config.toml
n_layer = 10
d_model = 256
n_head = 4
n_kv_head = 4
head_dim = 64
d_mlp = 704
vocab_size = 8192
activation = "swiglu"
norm = "rmsnorm"
norm_place = "pre"
norm_eps = 1e-05
positions = "rope"
rope_base = 10000.0
rope_fraction = 1.0
qk_norm = true
attn_scale = 0.125
bias = "none"
tie_embeddings = false
parallel_block = false
init = "orth"
init_std_qkv = 0.0316
init_std_o = 0.00707
init_std_up = 0.0316
init_std_down = 0.00426
optimizer = "soap_variant"
lr = 0.00531
beta1 = 0.95
beta2 = 0.95
weight_decay = 0.027
lr_head = 0.00756
warmup_steps = 65
schedule = "wsd"
decay_fraction = 0.784
decay_shape = "linear"
final_lr_fraction = 0.05
batch_tokens = 65536
seq_len = 256
doc_mask = true
train_tokens = 489100000
steps = 7464
dataset = "wikipedia_en"
Each number is 128 + 24 x the weight over its row's rms, rounded and kept within 0 to 255. Layers, rows and columns count from 0. Numbers have three digits each. The size before them is the row's rms in percent of the matrix's.

# layer 6 attention query, 256x256, rms 0.221, rows 107-149, columns 192-255
098:111143136121134122117108143109158127143133122136167126127133108072135123104064163169090146114105157114138157154063084128118132123101148136112153101154125109149152106151159135097121100128100111
103:154094117101113148147101149092078134128115134119117142140144108111178129132151153089146165102171094126129122158131102159115175143165108118145145133132139129100108083134124114137056115082122116
096:108153189129167142142141161142169152113090104128071133147114087091145105135134134192147115117107120138090119137106089147150157128100116142148138129114131088114100080117100116138073113100131145
095:168130098118133129131146128114101120109110099069163121163107178101112127163145123126129143101136095141170148102100156122137123166134088166128102159118105155123124135101145128117100116122118137
096:085137138127126091119166126127094127178117084126168156141128150105147087121150127082135155120094123098132122141134115124113096137087106162153096121183087116136124095127103123111168093137127136
099:129093106124115123126130187113138155125099134152129123164125130148105141149114115176146114124143129163130174149130145115130120133160114143117119093127129166137135146188075129114133115126090116
106:164153152128119137102105158129107115141118119113148131178140110132127091122135152154139141127121115137082118153092123123146116118112124132101110131152159119122123150134174131098120126108102111
105:104128125130118136164164095158131132093112122174107108093122125126115109142120136155144170136131136110083110144102109115117113087137137136156117169090115166151119125113106117148105081125137103
110:145139145137123138097125129100163136118135105143112138142140168117138098136106131145108189105090133124135175164134128133161149125149125117125137173164099131133088125137190117124099093139130102
091:149109156122108102155080113133166087128080127151090144117095140135152130169149133122135127114127137143119137171089177139170128113110110142139135120140130200110080127139128115107137098108100144
103:110092117159137119123141140158143154111123126153141145109178140164127120155137164139177178164138114101115118164129090128096088143140143126170118049160150125119084126104115152117112140139119127
097:115092163101168123125176106157082123114150120107171098131159103146121102150186118124102102114126136127110127140133116128151138126157122165106106130141122121119150119144118117095155109111120135
101:101081123138128152129118113115130131121102118148145134154125082131127156139158087150114126187110146077092115136135126149168140103098128145126125141147098166121162128115139163124156125136115123
105:121122132122102116086136110136067141155177130163160139110140126111144137092110149133149150130117108090142112107127188149145178146159101163088140098098130131121098139121139117113109118154139093
096:093105116121139141112108114141126184165108186103151131113141108162165147086106117112102183152108124099153146195170143120103152092125176153142155093135115142124147141117114127129090092106135127
098:133122098158105136103106110171093114139125126121130139122078140134135185137122128139104126131147093166119100111132114159115121096064115109149180153181103137111155158129082108155103095109137134
098:112162115108103161097158117193101139161141097103108125160101121119120120120156136115162153173122162100092115145128169114130152115121154073083095124115087104144135106154124113116108152129127141
109:145136118174146107122138137149123159116131087166132112150163106119149133139174113129087109129128146131118104122142084127125152122140168107182164141148129124130142154143113122120170161131098149
099:157134134151132106117143159126171143106142114170161125157102107110150110150097119108141137129141154096092110124133091154097149122092129122144104151146127136154186119113113119098078103111160116
098:137133090100128173125132154134091108136116097126100138118105095126107134108110140117142071135154140109141125123098117111115150145101135146149080123142121122140126080140083139143146109051146115
105:163130123125114137123115159118146093111133079138100121112122133152165156141160095169106128077121077134125140113120151133117142122122142140140139097115102143112134086130142129095105127158157111
105:124079126154118098108126120098142168149152166119098148119120138121103148118161084117110132125126146105164147141127152136119148133120102150158125064138127081122176114114128139139101151097177100
102:086100135136149075127141109105132155139123123157105133117078160104126167134150123178125170117127138085205108156151144170157152139131121137085130066115123120147130093086112136121112136102105123
099:111121118167068094145077156109131140134107091137168161162161146145123127096141113115104112154115123116187177140134133114116146108123132140127148085144094144113194098101110192093099115114162107
087:166141148148102090137101135129159142121155092122152130140183086142121147114132131120177131092131126159104151083077113117096091140144141116169122179136115122162137117126176143143140123163150141
099:139150106110131145124140145102163116096112150137129134112101133117120062149113161141159154137067084103128137108144102123152143108112167130120147168143115149109131129144156157105128090126138086
081:157110138143108139104181121102131142107102118183131126145119097144116088120120150165119148156156112104142131077111113131132193131124139122088094111141130118165095132111118150165083122113155080
091:134112125172119180176128095120125095118142134131082107101147119113107140123140147120140113105123103148122126127095105113130116145141117129164135124126115124113116071114139088126160149130169102
091:127135164124152120145113110164132129110121133116138163100169133095147153145095169165165109131149154106184072121102133109154116128127094112139131135134210120115117124106158133093136118123136101
098:120142162121159103105075138118101103140130143128198144124150126117094087115098103107138167136125126123074140126137124084137126135175112132113159141122073141131152148128111171121144143136105154
100:081151155121142149137084102146078066163153152145168135134197118110117098119091129101120119162123146099124097104106132120128141120145108115118124135139152121126123140100138095126132145157110142
098:133125103135137148147110123116127149101173133102136110116126121142174133134120127119124132143190159121079122135113135140159141139120156126070137135111102112109101164138156217082158145173110153
105:120054154137128144104138170131145155152139133156140123152150121092139133160151118150069138149100152136122166182154092139120067121142114120142144082094093144116104111121151107125105105094152119
104:131120189127146158145144113149114157142156163170121145068138100126120114093111132114119109167106163150129158138113114122130103130137112108133096181116130145126102157079153102128128119115112129
085:113130149146127109157090100145159122102110126122103144096129174114112119148088144100130144103143158109154124145140120147146148119119093160153149146075143136168124100093148127141149091192125142
104:117099089166141105110078160120148142146135103099167138178136098102139092113102092131118166119107126111049121134098177142116146139129151100096116118167110111122129125157089100154081124096095139
112:088126102125131155110109100135134141134164129141122150086157110151124109117149126148136190139157138121099108131107130116099135152141147123147132108160088129108128121093090152116144127145078155
081:132105117126157078137156113136158113123138115126111081150114129155155163137149122128080119124122122137109110128115148112132080147128126163112126165120136136115130127160134126153138133154113145
096:143159101129097109121087110133129123087170118121130116149125123094130132167111115134104125135114102122133134103132171141144132105129134124149161178146105112144133098102121128136129150132113105
102:119096154085136133129144122145091101106132131066154100153145074118084107144184094154095140078134130114136153116143145094132125152086128132096153117114156141141131124110096118160136160150129132
113:135109112127131134168125110146142133100144128129095122135200091128137125133087115137149131129129133136066095153113121098130133113151111067142133129117085132119110143105124108130140162085108184
103:151128104112119132117102124158163135160083119201112078132125119134123185131149108128138168125095127135134120152111139154082122134143116128169169089118142152111121078115110098151089151101102113
107:153133153146157149212152095141121099158125103143198114117130140141132094118091112094143108096163118108094124110135139132093101117141158153097122142107110142099122135125117115098153116092092098
# layer 6 attention key, 256x256, rms 0.222, rows 107-149, columns 192-255
092:127126131093161146158122131151102098121116143122134129128160104138129142154135182157134116158176123147141125130138077087150116115164104202113181124103122130126147103177088162135102155158119117
091:132150117075099155145103146166102152113133140114147163143118128124142142112162159116134122154140088146102157146133125156113142125136133100140110112137121129163128140122092168107078104157051112
097:122142105139161154143132182128098091089171108129115114104099129124147116131084145148150096170090093150118097109138121118181154127145127097093119133089114104110121145115143086138152128093109136
099:141114114165094165151090105090119115128127148128138112132102129121154179124138121099131124102113140157133155119115126116115103189113127129127162143136138119103139129171147107138147131137128151
094:060125173105110136112122114107086131163139132132126172100127158167126091125131082141094138169143126109124131128127101128128140125111166114120124113142114096140171133150122124136122162085134086
104:121143140136122165121102146129148141108134102146129119116105107120124142144142113170123123104154153137135165152116150133148086149121060152093102065146115165145133100111088116143065099120090128
111:077138112154096126080117123130140165135144104133114149136149109092113119151094159181118148143105146112145116150104132151117111114155136115151158117169116147170113099114177112110091175168153110
104:115089128124117130160110138111137089085121159141135109105110121134146094151098109137147146149159126106074142120139088106143131082157140146166092106137126136091140145097075121130138150166119104
115:130107134174103090138122124142147129100156096129114123102139120125140138122141100075163168140150173132137112154141147122104153123146153115112164124148164120131087134160129152099141124105158116
102:108107129127100128111096151138165127126139094127117160106152102115138129136100114084088130120121129112153072180113157179115121137149163148135143140112116124096107125151139117137151098156121133
099:131112136087121118113200129156111174124157141165130121111169175131117085075131129147142173141122128153096123108105085083153109145153165093140155113121132153089121125105146135082113137112101090
118:165150164128174104109085096115155135109125121151136101153157120115153147134165105105130115076129096118107178107116135123151104129107121117165105123140146133141122119157099159107144164149118122
107:082079139119116160111114142134134122112104155106106169131094109121136119150131112129117128127137124088114117085151116136123147083109127126092103141128153126130170089124172129092155178110127134
111:109142166128114098105138168163117150143129113109137144146099118133132175080140125092143144116146118113128178077086148149090142115113121117132147126110178109115168130118121126128107122129151107
100:133126127132153156144109106126145143145161142112097102151109098151145167111091110137123141135094146130157110160132132105134123110116146116143140124132127155105143119147136125121137112115118113
102:101125137143137122117141092078113128125142097129102138122096129113129120133110134107151145151140081152128113107121092154085121125108154119173109147163113118119140133129134136117107161096096127
106:090126070106075134120146114166111165116110107142096131135106102085161145115113088113146123110167102126103062121112156114108118153119161126096129136176108132150103124130114112128098154146100116
104:110134109152155118147103133104114165131134156132101121127120119115134166141139130114141132156099131105136096113133129142148134094087137121136124096141125163150149129121099175123103158119143142
098:142128175163084135127119080155154125138130098163125121133134101108128112100117158136111157166135087136104080150166119150130144105079144092098090124149104120140138144153148127097176156154123147
085:155131111128130110134144166102103117131156090141137135102094145135117140091120157107117111121124095125151139121160125148130120122102142158111132130154139106153161097159061099148120129098128109
101:134113131121151109124128126159169063118146089102110094141131113129128128168139129134121116087122087118136143136099076136158132124123116144192109112078130123127117122143129133147167140139127128
084:136115131122148074156109120133120119126111105195125143163117145108166140158105100075093099148138149126129100094097147160110161131117116154096127132086156146132124147125122129154105142159129129
093:142124108137156150114135163142129155120136131127123128165143113151140153107112156132098154124139149154120146139133127132125150149124147146143102122139130143157103166183149116129145128200143113
080:123138122118145079159133102148137116159111098165107129112096154086163111153113076090152093144130158104132129111117139162133103135099141148118095132088152134149125169159107115184131134137116136
089:106134131118122149096145161130132140141140156124135157126169139107105127133136087163098153152087118083136145135139124139174120119121106115138136125135123116161152080104111128105141129119102142
092:173126167110104142123153154121126123115097174058117150111133142147135157131128146169149166131143104151131125169126102140129135148166123089120099131099145128111109164125127151122129115169113155
091:145106180097126139109104152113143102129137132125109191112177106131150151148134109127080117129067149108163180111147079153186124104176133105141125137134124150109112101107104127117089138116100166
087:126122100115099125106143140136157104105126118111155173162167115113100183095130102143153138139103132083118143131153111162166117086154123094163117143158121072139095120119131162067141129143115152
089:122156154137129085108132124119152113122171150126117140137156128140115075140149121143156167123066127131134156104128109163102114159152094118145181107129092121125130089125136142134103133109130172
096:113161083125147119139157103132170122139161120169117083129112116120125145131129148141134112142159146154152121129154141194101153164123137143141078130127163107079091143193154113135138091144109119
099:091123130132152135158147120142122136106131155085126162125097173152095088119119126153121126135135095083134084159135091138098111133118087135148145118151159143164130125123135121113127126125102131
096:125120113109101122079145120116166124120125112150129131127100136104124104118157142126130163133114123161157116165148083110104102161195142144128171152136097091135135092133130144108096158079129123
097:106112155082164127119147110130150091133111140068123123157176146140100150102143136101120106102150126142158106104099153132131155148110083164154138136133137139122111135128125131083155117069113117
114:161100108155100129149100149135094151129102122105160164128177117131128113158095174087116114092118108129153120096147112116111112140157130168102162119112135126164089152150092084163131108140128116
096:115141115112123162108140166098155134136130090153145136076112112106141129153131159149136119099154127126167166131128128142187102141154129154123118166128107072095116147164136147139126139145128156
110:134111145085163157138157112161144092099099130142126163151154110154094145103138193123103152102102142133141151142168133089167127155141144120110102112114150071113122145174140108123172130135138176
096:121157109164180095132137132105097102134138158125122089124095134124121165126107088137146099140171151091128112096116124097094147137109148157141164124130150122100145119118105132113114139150073162
096:167147106138086117174129124153159139117151147156134125150105106138139129115146141078131117146104124128149122125151152155118150117139119177118155134047137127151144122131126097140113141121137132
097:142122108160076135144083134113162138142160138099130142117101099162141112112152119113144137118160179122129153145132129136105128102127170140118141151131097088112136101157133137085120141142158151
109:152111139150118155074179141073105119088110121089146123113133136101142114116140126157114086086170124149128117140157129084116130152128121110130102154136191142121122134096112105129113126145096109
107:089125118143111114131115100161125161154150190106120093139129145098134103136108089133117156156130145102110148146114106100132133110160121132142137117128141137178110162120129122109157123098110151
118:124174128136085138135142135115132174107112122163112123188140094138125157151160134153116176131092055137124109141131137134090154123138107089147161114153134149146101156151142120157107101128141111
104:128102135082120140145106123157145149124134145133100094145141138100095140115098149122134112118137130142130099125119114095127124136125111125129115128147153138143143116116141114104125098127189125
# layer 6 attention value, 256x256, rms 0.239, rows 64-127, columns 192-255
085:157065166156164135091156110117143081105168113058134118105098135145130114137099112119127120144072153146185116100159135132132153119126084152120144105131113114131147119130118130102132153125120117
092:127152130114152148145160110145132178144114096135105142081145155105124136092115119149144133128125133150101148176150136185139102136118156095115123081160140112127099108123156152126209131136087148
084:139133138111156121158101110137138179160099110164103106133134106126102139141084110132135130157121133140114121161136159126158119140161156116093123129151092168132086130114135102143138122158139109
091:129127145097122132135134116111085157133134129134153105122140121116124148149110144162079115106110105151101094097152137085110154138173178099125136128127134086103129132128125179150072151121156098
092:139190125155107097102140175139104124135104106071086128138087133082158160132104126151174110154112128152156095114152102109138157147133115165104085151125142128112115161137151164160132115166148144
092:054157154117132122126140137151111145107095150139098117111157101133117121141100142120127160134148117090123109133120092104114152079137124129138113079121143157148133151123133126169115110152146114
089:147134155171103096083121150141125129203107105142141136140104128149117150123142102125158121132149109100139132142121158113107154134119125174167152128149133125133150172170123106110122122133090097
088:183129148103113138144159161122118143098133091129138099132094137121135112174093110127112098130145129130149129132062100178112147117117131139133165126101096123130078141100091136135158123125126172
091:096090147102129156109164146135131097104180140109113117117166160121098126135157110131143096172159132085128134122137122115153149122151126107102133103127136130142110152111089115111145144126127099
089:122149112135122136150099104139138132122100135135145077145116120145127094178110062126088138116131110140147165099149118090136129096134101139125165124105128142150127143097110119162124136129149081
090:104122219103116133141139149152138154077130128125082147079110133143068118149112157135123111160126128146125118160167152103138123096127111122117115163109122118131112123125130150100097142119130119
087:153118154119112150117153116107117172105136125127163095119168155111120121134099085170143133160080115080099125119140102137155112129109175105138107111137128113109133112099145101116144131090139131
095:120158203123129097130153122099147170126133133146164143149149141099078095108162109122176134110124137124124162115114125148121105132132137114174088114141129159110131142148135168125118121106104103
091:129105097128145092115159093140121153144129151107089119095074097126090137130086156150121128168110165173109116125129095135123090129162106133136106116103141130146107155084115139152134112153124116
092:131147117105128167114149109126122115110091170138135119136136120174135128137132160107115161108172161114112120134136118167146144120152102110102111109116131138091114156081120160136161090170129144
093:157141104109082113160113158130120122145153097139143130093115113127110127114097095114125150131128135121151108124109120135139106138148126112119106119124098124180125114135141061121098081135091154
090:108136138157159146161133148092122153138137102144146091149100113127164158114124118151161166113113107101122138149129160130127169168093180166164085138137117140173123105150178140101122078157136111
089:157110125134181136161102138170173138137130112163127114132144107106148127138125126172090113119101097173146108142135127139096117083157148132171122152130139117128108117146134102130147165093085122
089:110122149135134134145102149138136114088098141111142116100124138143145110144121134133105129117083133133120110115145122126124114101152116113109109101127153147138142139146147097123133123148118154
096:130097097129139127088091148123144118100089172126115169168131116083139120151132129094155136090122160103123149140124118105125149142083105140123182102085123140128107129142139134101122122153184141
097:126127124082136114092117164090119103110131149111120124103135114141120164144141144099156128073118105125137085133159144094106168125174122120142074109087096115183141112121133141095136154162104122
090:088102103099134139170127154165096158129126132094113130169139150132121137127142141116109124113128086139147158168127128122154164094125103119153131100138160125131140144155136115095142158127138198
091:095122080145135121109094146126117073157148141127159128075160148105146137136130144171098108133104162128131093196113124113126122092133149122117117166065160155110122126128102128157166141168122143
091:133133096121088126129137136132141128114124146149132170188143160137086116149165166109114103065108129144125163102130127130160127105146090123142159133129123189095121114130125162121131138145136137
099:113087093138116117139122130196127109167154107152111135122109126154139154134144111123088142128161126180204093133157097138137148133109094101131101140141130151097139079161147138135132134135155140
097:099134144152124124078076100081138119159147141117119150106157142125160169136125091132076140112141161136141126120116161108143079107135131135100143133125075145111158152100094108101139129103114111
090:104154138160126120144106112125102131099134156119135162111120133098158146094098174112108104068172125130169113149158129158083134127119150138142153114112136128121146070147154133175076141120144120
088:140098144090140162139111119133133141135102169129152160132099140117145096114127189150138127124142165143081091142119137097119130075152142140146140157116127134126135130106121103126117150151121148
089:114140122119146178114118118086107141128140108123116134156143170138103129095120114142134107134188145145125132127122161132123106120095142163094106182106124102167166128096134106121126146092132191
098:140124121101143133131146140141140171116116135155135113149134126069125126146136149116168073096150139144130149101072116153136126174090142137111113142142155125125129131140169113148149101117090146
091:138154100125144134097142115105123106133172145126134103102141139098131135151125153103130135113121185130117109117116130103129155094143117120093129094089138150084114106146119099095125141101135115
092:092120127152138161164080100149102170139140123155077098093141166165120137102107175135134123079100141158151080114173142162119127092145110098138141121158139132150124187119098152186146104140091123
094:080134118138069116136117152156138155119163137099114101109156152138162134136095164132124128133138101168145132112162112117152158096107129130112151123103143138116128111123085146129106124152152097
087:154111142111126129142151150183113165119168127158088158134127147097142150109153128122150155138126121123134098146114141098085103126125097119158162179121089163136080146095128144102115106062118145
090:103130135119112121119129151111106073171105124106150143148116134126153140111140128137133085110117113087108108130127147132103125105103159149155159113073143111127114146118142138158097108135150148
099:103141103108134096144112154116134109138126158090160119163156102111124099141112156135156134124131148159130153116113065176181136133110158136149109137103141088123129076106135084131122183130166136
094:111116150127107096148163140105124105108088125128171175104141094132094116125119099137128153133143127132133117138111183140180170160082140115119127140139105101152122099130128155147090149134140083
084:097118125108124155151149140103157156158142117161142137145092119124121127065118152118086133121114154145105107165116118126091144106138099101118109110152114131097159152114128102143114147146157139
095:125120131133151144125134133117080117161157141110068087107152143116127178139132134126144103156095174145143114145140139091096161139158143079141110121121142141127135088109122106147153103127100110
095:138124166147082147144131112163165130179120092137171105137140128143118092152120108110126160125096109150134163138147143116121128133111106138165134122148104089105107127105101092159144132125107112
095:121119141150129160130136120162136120121161142124087102141136117131105107161135121178157133089135117153160138149110106133101106116121161116164106098162168158123130154166185136125131119079135117
093:129155151122099153114135122149091148123139111128148148081133153162135067104135107143117176114158115141135149133094164133116113116148143158128168142142109107105128109141108130108094124129135108
099:141135129133150135143114092168150120136150084161159137118141155086124098156120176138099124129101084117155103145152149128124148149144096149119124118090129152169095110169104104056137152120140114
085:148106160180134165159135132122136137154121100147080108134160114127168092118120083137103086139110134143111128132128133121120089156109135160162122173117131146116129104153126101131145118131138126
098:116145134125100117117126114110114138135111143133134133138139132113132085089097154137148081139129094158163138143105099159153125175140153125152137123093103145092145113123092119138126126129117120
085:063105083093146151155126075115152148131091127118128139148119152112150136095126106145123157131156141119126150110109102152125116120131110074165131149118158131106099173132137095133106111115102159
086:131116151126141114148107142067136099111090123148140097065076128101117102118129128134112116128125140150127167076196134105124117104129162132166137087132119124130079115123118118156134126077124121
086:128117115125101119125108144120090117159111126157122108123113098144140120172119091097141109142159077133084152129152108115106135122122104194116117135124108102110125136107120094107124116118095078
081:125179085112073102102141113108147140114147144126144143122129151149149116053085129115138153132138142108120163121119161139104113132157157104113146141144102151159111138132094111104094152141154090
085:123134123127130133169096109144127094058106122115169132133154110157138158154160162127078159095129103131114130111154107132140130186122121124147156141107134120091133150112072111155112144101127113
099:127080159143120140071124165150101140160130093088147151179138088129096140129122168139090141086135125127156108105133127162132107128092120148107126169094137126113121118118154112129121083152143158
088:153117093130068125147130158139111183177166162103131138114119137111144131163112125117113123166100126109151126117150135063089131121110139114172175113144112167140139129147135132096112164148137140
090:155101125134156116123138140100159121112148126147131125123131110082122129083089120124196116048144105118175106114163118154138121134113156133138130120100130147101101149144119139129097172144125135
093:142137118161117139111130155102157138163129139149085119097115157137124131170131111135134125115150106116129153128116140114115106130159148126109090110155173167129102168120105139119112165134125142
088:170149126141104100160161152138159152143118132153110120109136080089101147104151112123120163123141081140134132128144152115153111142095117128123138121075106124078129131117104069128114110140105148
091:171145151139119115117069130110109146143131138118143202133159154129130127147148175116113148109117074114088093099098127131139145127124128136105106115161100134119134144157133155121098136133099072
084:127160102127116120121118147150142169109156144145138121147099131119150107133212168094110089124118127147145099132123112148132139103135086157143129128119132147120093145128091141125119117139125130
090:100072138133114136121125138099114182178153157208119128113141106107150124104117105104156150148149122158124081133130125137113137140126099102109130159144088104128166114159119108136119176129097096
086:135133088151151151134059125153152054133121126134142101140131072152106093123126123111117108145139047115118162152149117129096105162123125131107155139145134125139140136123129147140125155160145131
088:112127135134157134129156095131122144136107131110125127110102120163112131139124137199060121118154151111094143140161135130163130096147126132158146110135092140148118185143131102101133160130128170
093:121143141159139135127112168102121072121145143096054115101111166142137071122078091152161142088165163139093094154139094119124134113144169119124158086161135152150122123169132101108146111149140131
089:131105168147081165129113123148151119109118124171146097149165121124092111103135085125146108125129123187138103156089136133144136083113141109159102154186157134152157147113089131079131117102136134
089:155110165171099110124128104128164155126118146110121132149205096165148132123128140136128149128193148166127121123117126084135078119098169098141125112147130120108136163111135152111094143128103126
088:157108105146168086084135078142096129149155127131119139166113130101122136125112107146126096132155121110124165137095119126163140109134070120169149103150135139155121142102202074135094127151138117
# layer 6 attention output (transposed), 256x256, rms 0.223, rows 64-127, columns 192-255
104:135134095128113159142099166142098166145084136172107125167191126132146113131150177096132139122157134139093109136119085122149098123135161127126133142127155119072109118141118128133076097114160155
111:127120094101122099099113123102143124126130160082153114172077109163100138137140150095128102111168124136126078118107146094100139126166111105173137163133111118157163117161093147130117109150144132
109:114150129154141141138125138102139081122163140115140149123112132125123151122176153115148127113175108138103145117121111136108148123134099112169135152127135078157166105140112132152096167093076146
109:141174115165149141124125133125161077155159128111107176108132116158113133128102109134166173127172149146117138121121118170143092136101094157133130148106099126132149178120154103095129101131092131
113:137082154113158126124096117149141132131108164151164151138164110154132110074147130110100136115117138091110152128113137176093140114151121109148126103119134112153127144110128119083141133107134122
115:149108121135126197123134116075121078092181118137105115144129139133157177119164100121114071100065143109106165109117165141112135143106129150106170156176135123109129097132104133110139147105099103
110:140123082090126171141160113125134115053143159110112146087134113133175078110127146178119138113129139166126118093147097128100125149145146099097124133116167154107094113079140149140138113111123175
111:133090112125120152146121112148139095167107139133117130120195132139122135123128139084135167157106142126110131151179109087117153118110142110100104127173153104108184094113186124097137135124104142
106:140167128141122115150111107112122170163087110135122137142097089166117128086093161115132143112116109178134100107098110158149117091107145098149132131151123126093146125202120109129116146131140140
106:154137133115134123145124138135159133127119080126130157109134123103111087090137170142157117168118133141093099105113096153096143157106163126107122142120116082085172118107144116088147118140110152
112:140138082182113106087094124143134108137110099134114096167128126131171123109134104125133108092140131138111136139112088153100113137146133153119135095139129139090134128141099096140144150123152149
108:113123101112137098114131146140131117136168125116099121125108109123138131121107156112136106103162129148143145120122151159112132126143114102106098118121165142129148145149097131128117141142115116
114:119059040119154164111149137115100120134102149138134092110111135140111166117131107118092094125150125118124123109137125099107118117122163160102132171114079123153125152127104078176149139124101156
110:146126128114134158122108109097140106091143135136151117159148125102154125142192102083162172083138098111077139139134158129154132159116173156098153126151149137108127132176160112150134158102124082
110:149129134160102092106093145168105095145163110113120155131124104113111167111121097156142103149107113156165142156109154057142137123088180108147146157123124097133139127148116126136103161149141141
108:117127113152170144127158152152161134134097101113109143125129153147118133156150172131122132160139111137161135154138146130066145159118115117112150158147157100064136109160159176114134140132150151
108:164143117101108126112139150145115107117109116137102153092171177143133101122125114108163101136149135128112113160100106134128105115187098095116119128111169131094112185118075120137144164063105133
108:131103091130117151126157129114100119125130163103124161108137159140149124107155148105147124159153154102121163110167081108163129135138116119105140121109108132160128111093130155117131138123144140
115:130149127168055106093171087134143114189131113170098154117157139091143131080119128129133151126151093120083141081132125130120149122150176140155163165118101137100095079121128130142123107098156130
112:112155127131100128183129097134116128162160087115141127070151140129136112132120133153117116130168133137136125104116170159133108108152175122171079176139168086102122138103108161150133124094099128
119:086136144150137117130099114170146157156141127124183140123113184093157102127097101163077112175148170132142174108129102099145144096099150142084161109148128148100124127137125144185103109112117151
112:150134120111113111077139114085147139149092162201126141092122102090133112129129133134174116109179165104126153106112117111118114105102125127128110149127112137138116124109071156098091129132155047
109:143139107107131107109143148137127178082127121121058139167116104152145143129154134115141129133158120143115142085085142155132127142114127152145103118166118136134146129098143130139090134136098101
105:108106139161119097132104142117122109155122124115171137054109118145142123086105139175116136147116155109130111119157112112090136113110170113090109128130121087162117087134101106130119115124144122
116:139103159099140127159136107091099145098092136098134159131146127114126084127151144127144117117118094105057142139118112107137100119169136160103150141134135126163093154115076108147138127121106137
114:108141097131122128184165122142153141109127124149165087163143142140128113097091168122148091096116141120125138110156107104110188118160111130154097100115155129165115126125186143170102119140140151
117:161090125093121150096151101113118125155137129163171124161132137164118110140113104140141151148088132112055109078131139126188095095153076134083139131141139132102119174117132123131144176163099132
105:155138121149097096156159140138116104142125128127135140118125109120112120134108066147099128127133115101178147130192139136080152141112144150100109105138119133186110070118158161138148116108145131
101:181099129134139068136119127141142129124140162148143138102133116112143110108127139109174133145121155125127132147109136101162129119202145106131129106137126176097121134166122160119146102144117087
118:130137131153124127122070104078133113158106160137117171162138144175148140121092128137128156170111126096173068115184152114128127098132148117119162131102106128143136106130105145102094167128124105
108:131123136114114148163104142115145157131088142104122119158111089149150146158108123167103091110142133084182159155176126160117146170138162161160131163147129125113100146164138126132114097145135149
114:198138129134113137069130157102153112096134118108164178162076072076127117120146081142105108152144151121117171127134116118170137099112100139119123128071142130078143068146161111106119134127111104
109:135141150144152132167139143111106090097108104152107126090109145127092107112121121096143095159141129111108105120106132104078099151182097150133104124140116116143097125114143108131151144106142122
109:119134126117148113086128123118150086087087134109144099125137122126125136127083130093111106124136128122111147138137126127175122133146172158074073091115141118158142120128103113170147189170165152
108:146139137106117109108134137139138171079151115147117124098124113105161108111106144104111149146086155145114139085121108133168122178181137156085109115187100158131164120105132123070103171165105136
107:100133157110114152106131122120130148108156140154100091149082159162132149118129106111157142105167136117106115117153181131093149095112111113105142196084128141113131183126113152113142112161076123
109:109149127134137188095144101130129118153134124129094140151130116097168177134119133148138114141154094105108149105136082073095094105140144143097132113114124149154139154111127144124173142118121138
108:142108121185114102113128150138111116123089132114104146099113109133157118159159121156148153158091149116142132113139136129144124143113102132174112106162109134126145109094114101136150120154104126
115:111199119136089135111132152150182147115106145168170119138132122129132105105178124160122171102117098118167118140109152149122123112128082157125122131160126115133103127122107151113102099147167122
111:141141148099153119150145110126135130105134140116128145107124124105140169125116137143123070129132139137137118138113105121138118087138128145117162127122148153118103137116216103140136134128137163
108:126168083118120089116117102115118153155087094101167117105137115116122153083137115076141127194137106107094114151159162124132120151110136112133120159141100102113117108130096139115137119152129129
114:163152105118106122131141095130149076128114137140106124151087124105095168140121131173110059092102133120114118132140086137109146130112156117146106169120152152134097093145157078130171139113120113
113:153111120110098102118127165114113123111062162123094167129145150126133127114117091181158108141154114162079135106110097157133120103082179098146133138144101090094145107101136138138131100129139140
108:114154114091125132149139131134110121105116123132114161113122112108091181129120173118162160138121146112100121180131088129144145128177118086101132111167088122103108123153187147148142109119130191
116:099082130149128110135128112138138152125127127133137068120082119150138143151126117129144171135125177085110136152122145128117139102165106134120160133186117171133114148116185100129121143122169110
102:135120151138119122098130163155111103118138115128106137089154084140130075164140137100104078148142138125151118151151115130102127132132116157087118158150109153148189105149129117130132136140110088
100:109167147137129151128146129133125135165159136092160136166148136156155141135117136109129134143134119100149103138081147125126171123119124112132105143127154137131157130085149108110137127144140101
109:132106148084208143138124116145166094119161138152122112129143155136127129116135163174140132120105150127205117157137133123116160115123168080134134111112127160127165074096155120149135156160136111
105:083117127112153132095128124136088097128115060126118115153121110111107150139135093140163127153140168134131124120111096118143139157119135151132107114098126134143152099152156150175170107112110167
107:123104122114163162113125154108126138160118117136108137142088102105093130168108127119148126147158165098127116123126171132138129073149081184123171127152116150153127098145158152096126097140138137
116:137112124117136114180179128133149116103090207151131120098148117116144114112168109120160175161112121133113117144120087079098170117139143139140110110152124138135158172166136124133141151125119160
107:117114144113103105174137105121147114074131127161124138131137114147130106106114132128133145123158110147125121124143113154137102140146129154073099147115132139115128146086134108146125113084126099
109:106162160114065141115142103144115099142137123114158118134135150170132140174180152134088136171107137106105145086124112110122150110150140097130134125121115139134134122111150107167159092111143138
116:151087117122139140130108109115093125101161125096169105143105090133123094070148168129112129156159143151146141105121104113123137141110094121130141131120092108160130108125108136147115116145116119
101:111116176142176150090103170140135132125106099097145121128131129156132111134136155152117108123115117107096153048079123159148138105139157152108135143162109115158127153150157177129144140155185137
105:072139125162123115109150106159149146151139167133150096109059132137130113117113094125151119105129143117121141125160135125093080131096120137143130177079136124131142084106102114150159093103158131
110:100115146138089127110142123118090134124058158147122115114146122135144130088068098155119189148124137137094167147135138116134143150115152126117108125121136156149146135106130127156141116153117161
101:133159097144149130129112148138156102084133115075092106118096144189101125112147140155094102169133111124121160122079132138134128151128117131154140113146119115121116157106131151131164107113151126
108:080094170115119158140149132129073183131178161153108096144155137106176165131125173149165124114143187146139096117139163117173100110089096141100098123132139129101107161180131105131127111128149079
107:143121134127122129115125179105136119157172088084127119185149121114136120122123105114150134146151081138160117139125070139113109141106128112101122136131133140138170085114154133127101133120155123
111:136133138097160119153127084130166140132113114124195133159137093126120135092136138081126105171117127116178188116124140108122137142134099156126117169114136111107160125131115124158129125154148153
104:106204126110158153103155156090106146140116138133105158101102115143177156107111138154152147125162136106134159111139152106112097159127127153139144155112145093084095149153172132158090156142163166
107:142147133084151094165137151124106142148147095130143114122063141067129123117104093095118113144117094087191110105128138171138169152118106146112109100085126147142121099160144145132156121167178138
106:091128117110112159132140133151128131143102131139113139104124123157107099122144120110184212121108127155115097143127117125082102124155149132138093110131106104128115124121081161135141117123135149